config.yaml
n_layer: 11
head_dim: 64
qk_norm: false
optimizer: "soap_variant"
lr_head: 0.014
grad_clip: 1.0
decay_fraction: 0.759
Each number is 128 + 32 x the weight over its row's rms, rounded and kept within 0 to 255. Layers, rows and columns count from 0. The size above them is the row's rms in percent of the matrix's.

# layer 2 MLP up, 640x160, rms 0.18, rows 83-104, columns 0-159
size [100 105  84 100 100  90  90  93  99 108  97 104  97  94  96 112  88 102  98  95 101 116]
[[110 137 127 112 118 143 143 134 205 100 142 119 149 148 116 110 154 104 132 142 106  77 230 111 175 149 100 183 122  76 104 148 114  98 104 121 129 179  86 182 162 115  98 123 126  88 138 178 109  98 240 140 105 121 169 176 117 203 133 134 139 125 129 173 136 132 104 122 142 154 126 114  94 110 121 164 111 144 161 138 119  92 106 141 153  62 208 156 168 131 116 146 131  73 130 125 106  73 116 146 107 116 120 113 135  71 138 148  97 143 105 132 163 112 150 133 124 139 100 121 107 159 148 127 106 107 111 105 100  63 134  95 157 123 128  92 116 161 168  85 159 148 204 101  99  66  44 142 207 121 154 127 134  92 129 108 126 121 166 168]
 [118  97 112 164 123  81  64 120 167 108 179  61 125 160  84 111 104  71 150 114  98 151 145 120 106 127  97 140 114 110 133 132 156  43 208 121  74 102 136 129 130 136 115 157 119 134 113  66 197 120 110 114  99 133 154 171  85 187 137 146  95 123 111 127 119  96 153  78 145 147 104 148 135 105 160  89 133 137 135 189 150  60 183 152  96 121 114 173 177 153 121 139 122 105  91 151 189 162 113 103 192 168 113  64 125 115  98  92 153 117 129  82  65 139  92 140 119 132 110 151 108 109 114 186 143 220 123  91 128 133 144 142 142  48 126 127 141  95 163 151 113 127 137 111 134 163 170 169 130 171 120  94 123 132 121  70 143 116 120 127]
 [189 106 132 131 151 111  95  96 114  90 163 122 153  99 121 105  80 181 134 119 112 115 100 127  65 185 114 146 121 109 224 132 138  61 126 102 122  96 153  69 108 123 194  98 137 155 129 137 125 174 172 110 121 160 116 157 176  97  74 130 130 159 116 118 120 152 119 169 144 124 108 110 186 134 196 181 111  62  94 173 171 137 164 116 106 161 137  83 129 182 123 144 155 118 159 120 155 185 139 120 126 169 128 122 103 123 141 127 111 139 123  88 148 139  75 163  89 159 162 130 158 153 125 181 168 134  42 110 121 166 183 163 111 116 141 178 156  90 124 145 147  53 116 126 163 133 120  58 182 119 100  77 121  99 143 139 125 129 148 100]
 [161 137 133 115 120 156 144 141 101 109 100 131 122  93 123 107 129 136 142 116  81 110 106 160 128 107 117 107 103 158  80  97 191 157 117 151 151 135 168 145  81 170 159 158 169  76  80 174 138 131  86 104 115 128 122 142 114 127 151 105 139 183  96 128 163  70 150 150 178 108  43 110 118 153 182 143 128 173 132 105  98 118 116 148 120 147 164  97 142 154 158 162 104 123 184  95  95  96 106 100  44 166 177 163  47  88 113 201 145  60 127 133 127 160 102 144 155 124 128  96 143 139 129 173 137  60 150 123  76 101  91 158 119 112 133 138 141 150 159 180 101 112  64 149 107  79 151 228 130 116 175 110 141 115 155 137 158 175 128 106]
 [ 69 128  29 165  85 105 153 103 107 137 185 138 135 131 158 175 110 165 117 159 133 126 144  91 145  95 112 156 133 155 110 185 170  69  96 119 126  97 111 114  92 122 167 167 112 158 140 170 108 142 124 132  83 118  91  87 157 204 149 167 131 150 146 127 131  86  71 107 123  77 112  90 110 113 223 113  74 201 124 137 132 137  84 137 173 110 175 108 133 118 166 178 164 109  52 144 138 119 122 171 142 141 102 135 133 180 172 154 145 176 140 113  89 146 118 201  49 154 143 131 108 112 151 103 108 143  77 152 105 100 158 120 126 124 147 148 116 140 151  49 110 144 153  92 115 108 133 146  86 137 120 108 157 120 114 131 122 100 100 117]
 [ 98 180 109 141 113 127 120 163 130 103 158 171 108 169 152 151 110 170 153 169 111  58 118 125 151 110 153 163  70 100 156 115 197 183 152 126 171 172  89 112 157  96 108 128 171 106  87  75 133 120 118 153 128 155 165 104 122 143 162 117 124 129 137  69 134 127 144 170 145 110 105 153 114 115 100 123 132 157 160 142 156  83 121  92 138 111 100 185 118 168  78 181 106  73  81 131 109 180 146 153 160 172 141  80 118 172 118 122 142 205 100  26 111  93 151  62 131 111  84  93 134 110 111 104 126 158 101 148  84 149 123 131  84  93 106 107 125 124 136  94 164 118 126 198 164 154 115 164  66 137 110 189 170 160  73 141 114 116 106 115]
 [131  87 131 140 118 125  84  95 134 161 143  92  71 141  90 156  80 115 170 125 128 107 117 118 102  91 134  95 148 170  95 175  89 138 166 156 116 187 142 202 131  83 121  29 135 112  52 110 152 121 143 118 152 182 132 159 145 118 195 148 154 167  86 154 184 124  82 106  88  98 141 161 108 133  97 145 158 183 119 145 137 147  92 147 153 133 138 153 162 140  90 159 146 161 167  63 113  83  83 190 121  70 137 142 109 128 184 118 135 126  90 181 101 159 155 143 110 132 111 100 104 111 155 122 106  79 116 127  95 127 108 118 161 150 175 171 116 130 170 152 148 160 131 123 146  58 139 132 125  98 132 116 132 112  86  47  62 164 126 125]
 [136 119 124 162 139 137 151  83 125 113 196  98 134  98 147 105 131 135 132 113 130 135 122  97 163 159 148 132 162 125  86 176 142 119 134  82 139  97 119 126 133 111  94 162 138 163  96  78 152 137 140 153 108  95 131 120 103 106  42 172  63 122 157 179 140 132 126 119 150  76 160 128 170  94 148 161 141 131  77 181  96 107 184 184 129 192 156 113 110 132  67  79 157 123 163 131  93  83  79 151 139 121  57 111 129 102 124  87 110 133 128 144 141 134 129 189 131  87  85 151  97  72 212  58 178 124 134 191  88  96 164 122  73 149 161 158 145 160 149 154 107 167 152 193 104 160 126 107 160 147 160  69 107 118  96 155 114 136 152 129]
 [ 98 138  62 123 116 169 102 105  82 129 136 140 187 114 136  86 129 149 116  60 149 133 165 129 108 121  85 158 225 120 144 139 118  78 103 107 135 136 152  74 195 140 136 189 163 126 162 133 104 113 136 119 132 143  75 100 176 119 199 164 109  64 128 126 118 137 129 138 103  90  90 115 134 110  88 178 108 114 112 139 135 127 124 123  85 106  61 130 124 120 186 108 150 150 124 169  96 147  99 176 134 156 114 136 124  86 179 129 162 133 167 138 162  84 153  89 221 130 128 142 107 165 136 146 147 126  78 134  87 121  89  86 120 111 124 132 142  73 177  86 154 143 125 133  81 198 128 175 118 113 190  84  94 100 128 116 150 185  96 111]
 [113 185 152 126  95 102  93  90 144 144 128 103 106 182 149 181 117  93  13 125 129 143  89 140  98  81 117 138  67  87 137  96 157  94 150 127 138 115 176 107 162  93 120 102 165 155 114 139 132 113 146 180 139 146 126 118 148 100 152  62 114  95 151 103 166  94  38 139  96 163 135 156 149 162 159 123 154 138 146 105 201 152 116 153  74 145 176 112 156 126 157 169 200 160  63  58 150 123 107  63 119 138 105 127 130  60 132 170  93 134  98 123 107 106 140 191 136 171 139  70 146 115 189 168 133 191 132 144 161 122 134 128 146 142  91 125 135 136 112  97 151  99 124 120 135  89 108 150 125 155 128 126  85 143 146 139  88 117 105 134]
 [123 172 121 179 196 106 130 137 124 144 116 220 149  88 113 143 166 156 106 132 164 120 137 122 148 188 129  82 108 179 127 164 158 173 112 168 135 140 137 144 166 145 120 117 136 164 119 222 130 105 139 116 150 122  65 176 126 107 204 117 147 165  76 171 109 133 165 141 111 167 135 120  96 158 155 163 111  86 108 117 134 122 113 136  84 135 111 160 185 143 100 169  96 133 118 105 157 109 172 133 190  95  86 107  95 155 213 144 146 130  51 141  62 127 134 122 116 135  86 141 104 155 104 128 174  63 118 127 118 121  95 136 127 156  94  97 116 199 122  77 143 152 158  99 111 144 116 107 140 170 105 139 140  56  86 128 106 111 115 170]
 [119 134 122 126 123 101 103 133 113 153 142  97 112 119 165 178 123 168  87 114  70 127 160 158 144 149  93  90 159 132 106 139  75  89 155  72  47 175  87 113 148 108 174 157 138 142 109 119 141 125 120 169 132 155 125 120 102 139 117 175 220 152 145 118  63  67 113 168 136 178  93 134 171 167 115 172 145 142 138 129 120 131 167 109 105  78  77 168 121 117 112 131 110  63 186  91 112 118  97 161  78 115 109 108 169 133 130 122 132 148 158  74  70 116 118  69 127 164 165 164 148 171 131 142 101 189 138  84  77 139  95 176 140 162 151 150  61 123 140  81 140 110 107  72 148  95 101 106 159 134 128 104 179 154 102 130 185 115  83 121]
 [140  94 121 154 129 115 107 162 139  57  97 118  94 116 125  85 135 120  80 128 157  98 164 154 152  90 122 128 178 136 165 140 136  94 127 125 100  90 127  98  92 143 136 140 147 100 170 170 215 133  72  89 162 180 110 142 154 122  95 149 148  86 112 108 225 159 132 148 141 105  85 191  92 134 156 135 110 119 125 227 115 122 156 184 137 148 160 129 124 120 147 110 104 104 194  98  88  74  84  86  97 136 102 166 121 118 179 174 157  99 163 109  53 142 136 120 118  95 120 124  61 128 134  98 162  87 109  95 161 122 133  94 150 125 100 167 117 194 146 117 178  81 115 151 161 118 144 149 126 108 118 147 130  93 114  75 168 173  97 137]
 [138 150 136 162 118 166 167  95  93 120  71 117 171 157 134  83 100  89 144  53 195 149 113  63 117 146 156 137 143  91 141 145 141  98 129  80 104 129 124 133 183 132 118  45 170 131 140 181  99 151  93  94 164  85 127 200 131 174 131  84 128 175 162 130 113 145 161 111 121 113 128 156 118 112 162 149 157 136 127 141 160  98  92 124  88 134 130 124 147  99 117 181  92 178 151 103 151  66 150 120 131 130 114 135 114 119 132 180 102 178 155 120 157  98 225 137  87 127  73 102 116 106 145 118 115 132 168 153 110  98 122 154 186  99 151 128  99 156  80 125 101 173 157 130  66  82 167  98 131 151 106  78 137  94 159 160  99  77 193 112]
 [129 122 116 128 162 131 121 135 131  97 204  91  97 137 130  88 134 164 131 136 122  79 141  99  88 115 114 193 155 140 121 185 136 178 135  92 162 154 100 167 139 144 183 155 134 152 147 158 172 154 100 159 179 180 137  80 136 157 146 185 106 162 106 108 112 126  98  94 169  88 110 142 122  76 175 128 154 114 142 126  89 135 123 174 165 125 148 128 117 138  71 160  44  87 170 108  80 146  32 133  58 105 117 134 147 112  75 129 139 120 125 126 176 137 175 181  84 131 133 152  85 138 109 149 102 118 156 103 149 148 129 106 155 112  81 175  92 153 115  72 110 102 139 178 118 153 121  94 145 101 177 106 107  97  76 175  82 113 178  87]
 [ 75 121 157 129 132 144 103  93  55 100 163 120  93 151 108 111 134 157 182 112 113 206 154 124 146 123 116 121 157  88  84  74 152  94  78  72 144 123  56  41 172 138 122  78 188 113 138 147 135 129 132 119 108  99 148 143 116 111 109 142 165 117 159 108 194 135 141 141  90 189  53  99 147 148 130 181  67 152 123 111 180 121  59  95 119 134 134 113 134 140 128 127  71 127  96 112 162 144 146 102 110 144  88 154  71 141 148 150 104 143  95 127 152  98 121  70 125 118 127 164 104 140 205 123 113 138  77 117 123 177 123 112 160 146 175 118 107 180 161 114 146 145 116 169 126 129 111 119 107 102 193  97 150  91 166  74 167 130 158 122]
 [ 96 142 200  61 177  69 107 139 194 105 130 184 118  81 105 139 162  57 126 126 118 114 181 106 194 133 183  98 201 130 122 156 121  96 165 164 154 145 103 103 145 140 138 136 169 112 111 153 100  53 146  83 112 154 106 148 128 112 193 172 127 139 165 133 110 132  87  84 134 110  75 185 108 121 141 105 130 150 139 202 115 162  92 149 126 130  66 158 120  95 103 112 109 134 155 123 118 121 120 146 152 104 144  88 179 138  59 111 133  95 153 158 133 144 176 103 114  79  69 121 129 148 182 141 131  98 149  95 134 149 117 150 172 168 117 122 127 125 144 122 149 178  66 154 140 132 137 124 180  88  96 126 121 166 157 118 101 177 137 172]
 [160 146  57 130 188 142 125 171 148  96 109  80 114 128 179  68 168 140  57 151 147 135 113 116 133 110 153 156 183 128 102  81 139 173 114 154 155 210 117 155 125 141 114 139  72  99 100 144 147 129 195 170 149  65 158 173  91 124 116 186 145 105 142 164 158 196 116 110 120 149 149  71 171 101 125 116 101 103 153  72  81 141 112 141 158 102 152  86 136  65 147 149 135 153  88 144 128 125 112 156 155 110 191 138 126 183  99 111 159 186 113 183 143 148 148 149 132 148  88 129 131 129  91 145 205 128 165 163 121  97 116 219 171 130 101 109 155 104  99 133  97 119 153 131 130 142  77 129  90 125 100 122 130 145 158 144 143 107 121 136]
 [164  83 138 137  90 109 122 123 131 112  99  76 135 175 128 175  92 169 170 130 127 194  91 137 128 139 143 130 145 116 125 140 139 142 152 153 149 108 160 124 167 161 120 184 112 117 154 127 135 132 146 141  98 121  98 119 196 158 122 121 166  72 104 197 189 149 100 110 103  68  89 105  67  95 133 128 148  38 177 136 155 124 148 127 163 152 145 115  49  46 136 182  88  66 101 168 158 161 104 107 137  68 121  68 127 136 146  69  74 159 147 131 134 163 213 120 169 104 111 134 118 125  86 131 145 123 117 124 139 147  90 114 124 115 155  99 126  99 146 135 135 104 136 163 151 141 132  48 156 148 129 145 194 141 102 151 121 171 144 109]
 [141 154 153 115 106 162  94  68 126  81 155 148 144 164 137 190  98 104 149 117 156 136 170 168  71 134  99 134 112 110 132 153 134 123 115 134 137 155 169 132 211 152 155  98 125 166 101  95 141 129 124 124 161 155 127  85 194 135  75 118  82 162 120 130  96 102  63 138 155 139 195 108  56 101 113 174 160 122 133 142 154 122 173 144  75 156 146 116  86 131 142 146  69 125 144 146  93 127  66 119 163 160 142 146 186  89 113  80 150 100  88 144 128 130 150 161  95 160  81 145 182  95 141 113 144 109  74 102 143  61 135 161 145 150 199 188 105 129 126 165 100  91  55 110 146 114 167 127 133 131 127 137 114 168  74 187 117 108 161 158]
 [122  87 167  72 104 127 160  86 195 130  95  76 152 167 161 137 151  94 122  86 137 116 157 134 170  80 149 116 146 131 124 113 169 146 134 119 117 167 105 139  99 149 101 100 112  76  94 158  53 118 139 156 182  86 144 160 190 142 107 128 105 153 123 140 130  58 106 159 155 178 122  97 109 119 128  81 152 113 117 161 100 166 100 186 127 159 122  78 106 138 132 145 126 133 118 120 148  75 165 119 107 105 157 149 130  99  93 174 170 116 119  98 152 140  84 126  82 106 133 137 174  96 143 147 152 102 131 124  57  63 122 117 142 180 248 143 183  99 154 126  99 137 133  88 135  74  78 158  90 134 105 141 140  86 139  79 155 106 185 136]
 [135 151  89 156 130 130 113 100 111  92 156  98 102 135 150  84  99  65  75  76 128 144 123  54 131 175  93 104 167 115 130 173 151 144 128 137 163 131 113 117  86  82 121 101 135  88  95 121 130 118 152 179 162 139 143 170 105 137 119 104 152 104 215 117 119 180 105 135 131 127 103 168 115 136 117 154 167 146  99  57 165 113 157  90 105  84 149 126 102 144 148 110 128 131 114 201  22 127 149 101 129 116 117  92 135 163 167  98 140 147 168 136 134 129  81  74 116 159 139  63 133 150 135 115 121 203 101 102 109 153 138 120  96  88 197  55 176 114 129 114 159  93 105 155  98 159  64 122 126 133 114 146 125 143 117  76 141 136 206 108]]
# layer 2 MLP down (transposed), 640x160, rms 0.124, rows 83-103, columns 0-159
size [ 97  99  90  99  98 102  75  91 105 105  95 110  97  91  92 106  90 104  95  84  96]
[[109 137  84 114 143 134 115 146 107 148  79 187 160 139  87 168  98 134 125 104 153 145 104  86 121 109 112 130 123 137 102 154 135 132 165 106 122  56 103  96 138  93 133 130 114 149 177 107 200 152 137 124 163 133 115  74 139 139 105  76 127 173 126 118 154 126 124  40 156 190 147 155 150 129 153  94 170  88 108 120  96 171  86 155 117 157 107  40 131 145 128 156  96 179 139 134 162  99 105 131  76 146  86 180 120 127 106 109 163 145 119 197  47 129  97 182 154 143 113  95 155  71 119  83 175 108  97 188 160 104 163 127 131 156 160  94 140 160 119 151 170 100 115 176  87 135 186 117 151 181  79 164 133 133  84 149 166 142 107 153]
 [133 145 115 154 120 144 169 192 110 173 156 146 146 173 154 103 164 133 106 147 110 144 165  96 142 170 104 156 135 142 123 117 162 139 176 149 136 186  86 151 169  70 126 191 125 154 131 126 113 132  64 137 132 149 136  91 132  90  88 183 121 151 170 143  99 120 191  94 129  90 151  94 116 132 210 105 116  91 168 156 124 128  85 186 144  98 156 154 111  58 115 100  88  97 153 120 123 108 132 193 114 108 103  98  77  87 159  54 148 127  88 110 148 147 143 198 116 131 103 143 133 206 140 100  69 165 127 137 131 168 142  68 138 112  94 130  94 107 129 158 160  74 148 180 120 141 129 138 152 115 138 114 107  56 120 113 152 103 197 109]
 [ 56 139 147 149  69 135 101 144 133 159 126 119 144 178 104 133 170  86  97 136 157 150 124 114 201 165 180  66 123  98 155  96 119 167 137 154  99 172 132 136 100 120  77 125 138 108 160 120 131 147 102 115 126  87 160 131  93 137  52 153  74 125 122 112  91  81  81 125  61  87 166 135 123 186 107  96  96 118 131  83  92 126  38  64 150 111 106 142 130  90 153  96 185 120  89 120 126 127 193 105 125 116 166 149 131 138 100 128  74 146 105 146  92 133 143  98 165 102  96 175 163 117 130 122 128  72 184 102  94  98 113 105 167 125 100 135 171 105 124 146 118  86 133 122  81 120  98 129 178 123 114 150 101  80 148  85  58 181 138 146]
 [187  78 115 106 139 139 115 129 115 130 105 134 125 116  59 140  62 120 120  92 110 178  95 105 149 132 161  87 132 132 154 175 144  91 142  90 101 154 133 115 213 108  94 144 138 153 141 137 112 151 174 118 152  91 171 114 190 102 138 168  78  87 169 125  98 134 116 116  54 149 142 149  99  92 122  89 170 137 137 136 165 144  66 119 141 131 156 197 186 104 153 112  95 119  93 122 137 183 127 122 144 104 168 176 165  99 128  73  81 195  97 131 167 143 136 113  79 113 116 130 147 157 106 117 144  92 147  89 136 171 150 119 168  84 107 100 148 153  77 154 146 131 117 167  69 192 112 113  92  84 146 151 199 156  97 122 115  83 113 180]
 [129  94 131 110 137 118 166 120 142 129 112 150 126 202 157 105 167 183 138  94 155  90 167 131 131 130  80 119 118 132 145 107  79  73 172 139 115 163 153 148 166 145 140 126 135 135 165 154 190 147 151 164 175 102 154 139 132  92  82 176 113 135 151 169 114 149 106 220 154 128  82 159 123 152  93 174 113  84  91  98 103  71 106  60  60 110 100  99 122 131 105  98 134  86 162 115 105 134 154 128 169 141 117  89 140 156 131  66 136  80 168 138 137 167 100  65 203 133 140  77 144 111 144 104  97  91 148 159 165 106 109 186 177 124 125 163 136 103  79 191 134 109  93  96 141 123 128 138 178 145 136 153  72 144 108 118 102 151 197 109]
 [148 102 138 162 142 212 129 143 132 179 131 164 134 134 107 138 109  50 165 148 142 109 105 127 162 163  86 140 127 147  87 110 159  96 145 153 147 151 149  61 166 154 142 142 132 110 152 134 133 102 120 134 159 132  59 170 146 131 181  70  74  56 188 120 100 176 182 173  84 173  84  86 162 147 127 109 128 146 121  96 176 168 118 114 138 137 119 127  84 177 147 126 109 167 115 134 149 149 109  98  99  86 161 140 123  77 101 126 132 114 172 164 166 118  82 180 128 125 145  83 113 117 105 137  82 105  96  94 119 123 151 113 106 116 153   7  90 171 112 113 124 123 147 152 163 132 113 100 138 133 136 112  92  93  78 169 117  92  71 173]
 [162 175 174  95 117 127 174 140 154  98 149 107 151 141 118 121 151 147 109 154 154 141 135 134 142 191 122  65 133 139 130 168 139 117  91  90 104 144 121  84 148 185 132 166  91 148 119 175 105 173 127 102 121 156 153 136 169 128 133  91  67 134 149  89 135 153 184 122 106 160 145 146 182  89 146  79  88 113 165 121 115  91 116 109 128 119 115 147 103 138 169 169 170 128 115 185  66 152 130  32 123 188 191 171 121 155  88 149 167 117 184 120 165  94 103 125 121  76 117 145 146 154 127 146 132 139 108 164 185 105 219 142 106 117 132 122 116 154 125 127 120 174 133 137 109 153 155  82 141 107 135 174 166 228 108 169 169  85 123 173]
 [ 96  69 175  97 131 167  76 153 169 105  98 183 111 153 137 115  58 142 121 101 168 142 163  99 119 133 174 120 142 126 155 141 163 114 141 140  84  89 174 127 149 112 189 110 148 193 167 149 133  95 160  95 194  89 164 125 101 133 193 120 142 116 113  80 190  33 119  83 111 122  74 134 120 141 140 189  95  91 145 131 101 155 127 128 118 121 166 116 106 126 138 134 135 197 159 169 104 160 140 138 107 111 141 146 105 108  99 149 120  74 145 144  72  89 110 121 140 139 176 121 121 172 122 190 145 157 130 145 156 207 156  90 125 120 109 135 135 198 173 160 133  81 145 110 126  99  96 166  95  90 107 156 138 106 186 137 117 144 113 170]
 [107 161 144  80 178 137 103 168 113 152 121 115 186 162 122 112  92 175 123 153 119 103 102 137 154 163  96 104 159 135  81 134 121  98 119 148 150  48 105 124 117 136 109 133 155 127  78 130  73 153 115 103 113 156 108 196  94  86  98 133  59 191 131 148 105 101 113 103 138 166 144 187 134  80  93 157 145 131 170 128 129  98 147 107 119 187 125 172 188 149 137 153 131 120 161 207  67  79 131  81 145 112 140 155 130 154 106 219 120  78 132  89 100 138 108 138 152 145 119 116 168 129 143 123  94  73 144 167 149 115 165  75 134 150 175  81 118 137 172 204  98 154  95 136 102 154 161  77 164 128 120 152 157 159 138 167 171  94 138 120]
 [ 97 121 124 134 143 161 116 107  82 167 140 163 124 133 109  65  99 175  97 161  87 138  95 130 121  85 117 132 141 147 106 189 145 110 107 136 106 136 163 194 173 128 132 147 132 132  94 174 135 107 115 139 138 129  58 179  85 109 140 118  65 147  93  77 141 147 181 161 141 123 113  91 145  81 154 148 178 122 126  95 158 142 120 205 127 123  88 150 136 123 153 169  71 116 107 168  73  93 106 161  85 100 146 167 123 131 199 112 137  64 129 142 203 104  99 173 101  51 167 159 173 167 124 133 132  69 113 130 132 137 109 130 100 135 138 114  98 142 100 113 140 113 146  82 200 163 117 121 117  78 165 144 147  80 121 149 154  63  77 106]
 [125 106 116 104 100 147 142 191 153 199 144  84 134 150 121  89 160  80 152 186 154 171 134 167 154 144 111 185 103  75 150 101 148 140 148  94 135 109 164  85 143 110 138 133 134 161 152 160 144  85 118 157 155 104 172 127 106 112  99  89 146  95 166  57  91 172 141 132 143 144 130 159 147 133  79 132 117 121  83 100 119 175 201 149 173 141 135  97  55 154 145 158  78  95 114 159 127 136 120 119  77 108 103 161 146 114 154  97 135 118 120 155 178 154 152 108 182  73 175 143  88 171 147 133  89 138 167  40 145 128  93 190 123 131 175 161 218 118 147 169 103 162 101 111 124 100 150  65 113 114 116 133 138 112 140 132 172 104 109 103]
 [126 161  63  82 154 155 137 132 145 114 116  78 113 132  97  61 151 115 187 165 120 164  73 159 138 132 175 118 149 100 129 157  93 120 121 197 189 118 179  88 175  68 119 131 133 171 141 170 174  84 159  83 157 108 112 154 164  95 183 129  61 100 131 144 124  96  79 128 123 128 164 166  57 103 164 196 113  98 152 163 138 169 110 122 126 147 167 134 160 149 137 116  97  97 127 134 152  70 104 148 134 119 122 149 156 118  95 123 143 148 132 115  99 127 133 140 156 115 161 138 152 178  96 186  76 114 118 120 157 165 150 103  59 114  73  41 145 156  57 146 118 139 120 122 100 174 112 115 111 127 118 130 116 123  77  65 120 115 130 131]
 [180 137 139  87 120  88 136  81 129 135 129 127 100 141 193 122 129  84 118 149 112 180 165 156 161 122  95 137  71 135 165 110 132 118 165 135 203 149  79 167 131 151 127 133 102 183  95 131 114 121 148  38 125 123 133 188  79 158 142 122 108 131 163 137 136 130 150 124 136 125 115 107 164 191  52 175 123  90 144  90 133 180 136  98  90 170  76 107  93 165 128 128  92 122 117 128  90 174 120 122 155 126 135 171 122 187 124 157 109 196 118 168 173  99  99  98 155  85  82 110  77 125 123  98 117 139 137 111 165 140  90 167 140 113 107  88  95 181 128 126  77 187 105 112 122 171  92  98  82 135 113 142 192 165  83 144 142  87 157  74]
 [125 151 132 116  85 119 104  87 100 111 154 126 140 119 168 136 132 147 102 152 147 125 133 174 141 100  58 147  61 188 121  93 103 103 177 153 139 131 140 141 109  82 140 122 179  87 119  94 155 142 139 197 122 188 134 105 131 126 100 163 144 121 140 122  89  91 138 124 146 130 153  76 100 153 143 161  93 137 121 170 138 141 186 128 113 182 145 113  95 167 105  33 149 125 153  43 117 161 106 168 150 122  63  92 154 111 101  80  78  70 118 141 109 153  85 185 121 123  57 155 150 127  98 120 181 121 127 149  99 163 123 135 139 113 128  44  68 116 177 132 127  90  88 153 133 111  98 150 119 142 158 114 121 151  80 100 177 136  96 193]
 [119 113 104 131 171 117 154 110 108 173  68 185 123 158 147 171 146 111 157 163 133 121 100 116 174 137 121 121 169  85 199 167  83 165  96 152 150 130 112 143 102  90  62  78 111 100  99 160  95 158 131 100 162 149 156 167 162 119 208  66 155 135  76  85 154 181 125 102 145 150 120 147 158 165  98 152 103 101 102 157 148  62 100 117  94 122 129 154 112 116 196 136 147 135 154 138 148 130 178 130 160 149 117 157 192 120 126 122 110 167 178  95  71 142 158 125 171  83 121  90 139  78 186 120 131 167 177 182 178 157 115 164  61  94 139 150  97 115 141 144 103  95 128 112 169 112 135 143 133 101  89 132  96  89 121  62 129 139 131 151]
 [ 79 176 130 173  78 114 103 109  59  82  98  86 100 183  92 110 135 128 144 146 134 153 132 139 109 148 107  92 119 183 142 150 134 125 120 110 127 170 165 100 199  84  83 157 105 141 101 139  98 182  66 104 113 104  89 172 141 118 128 134 111 166 116 103  78 139 144 111 155  76 122  94 151  81 107  79  91 102 107 104 158  90 147 136  48 157 108 194 115 174 109 101 139 116 119  85  76 101 121 126 121 154  77 120 147  75 180 123 151 104 136 167 117 128  55  66 147 129 153 181 138  89 109  98 173 109 124 149 139 136 162  72 140 161 181 109 139 101 193 118 168 175 153 128 113 145 126  84 145 154 118 148 141 156 122 150 110 119 190 106]
 [135  70 108 128 109 159 130 149 117 115 178 117 160 105 126 154 126 137 120 131 137 218 121 193  55 177 118 122 119  72 136 164 174 106 142 136 179 147  84 124 118 136 124 116 121 184 155  91 155  74 126 195 149 141 151  81 127 117 151 103 141  92 109 104 151 148 166 110 103 137 146 160 168  71 108 136 172 124 148  98 121 125 183 116 133 106 128 144 151  66 107 108 137 137 116 134 149 178  98 120 118 210 157 148 184  70 154 128 165 110 153 137 114 179 192  46 101 124 155 183 157 135 104 104 139 101 105 149 156 146 108  96 135  95 102 106 125 115 154 123  99 118 123 168 146 171 167 107 114 138  59  88 109 193 102 130 169 208 146 146]
 [136 119 147 146 118 153 150 156  29 126  96 145 153 119  69 112 109 143 108 111 187 157 150 162 150  88  90 104 149 106  92 144  72 139  93  76 141 121  93 152 111 106 163 128 111 114  81 100 131 184 111 129 206  93 139 129 150 142 122 138 112  66 143 131 117 129 162  98  96 148 117  65 117 171 154 145 111 105 160 178 108  45 165 104 172 132 203 142 136 103 201 125 119  87 105 156 135 152 138 115 124 126  91  74 162 123 137 174 100 114 104 166 100  76 124 144  77 111 138 132 126  98 191 154 148  91  99 120 102  84 110  93 139 138 116  35  95  97 147 181 144 109  77 194 133 120  95 103 165 138 113 127 127 107  94 118 130 151 167 145]
 [ 81 153 142 137 120 122 124 143  75 137 130 149 138  98 136 131 176  97 159  85 113  65 142  79 117 100 134 125 153 134 128 108  81 160 114 134 105 196 130 145 136 120  86 134 180  89 128 168 128 131  85  76 156 115 139 115  66 145 114 169 136 169  97 117 119 112 117 126 124 138 140 156 134 105 177 114 145  92 148 154 140 187 112  77 145 137 104  96 164 164 146  97 143 182 145  61 197 103 150 249 135 140 137 124 168 131  78 132  94 113 198 122 133  82 137 201 140 136 130 138 142 169 126 123 191 132 157 131 121 136 107 143 111 129 158 169 160 139 108 179 130 146 151  36 107 147 208 139 120 154 161 165 175 173 158 139 163 107 149 168]
 [126  92 157 176 140 130 128 158 121 172 113  97 196 160 110 109 146 141 131 152 124 164 160 143 170 155 185  92 101 159 153 112 100 160 130 140 106 151 127 156  87 130 141  83 213 167 111 140 124 143 120 156 145  65 114 163  62  94 133 143 167  36  99 100 100 143 125 122  86 105 106 185 182 130 183 126 152 129 141 107 145 119 120 138 131  75 104 181 123 178 101  65 140  98 119 125  85 108 138 190 122 117 169 137 111 161 144 196 134 162 208 112 187 120 131 178 187 105  97  99 124 165 111  77 111 147 152 147 167 172 162 150 125 151 139  96 136 116 137 136 140 158 126 167  92 149  87  98 147 149 153 144 128 171 163 125  77 157 148  76]
 [122 167 103 132 140 118 189 159  96 128  96 136 195 127 179 164 105  99 137  94 132 159 109  84 193 121 151 182 120 131 180 109 140 104 109 107  98 140 107 102 209  89  50 206 137 148 106  48 157 134 103 113 125 128 104 141 132 184 145 175 127 110 156 123 113 137 112 131  89 184 180 136 161 114 186 142  99 187 124 119 194 149 104  78 137  90 146  82 143 136 143 110 156  95 140 111 110 190 166 121 157 191 122 126 101 157 123 108  83 103 116 119 156 102  98 126 138 115 122  72 113 124 126  81 120 117 134 104 146 190 118 124  95 117  89  52 146 126 112 199 147 117 139 141 168 128  99 153 135 102 143 140 123 163 122 130  97  88 132 197]]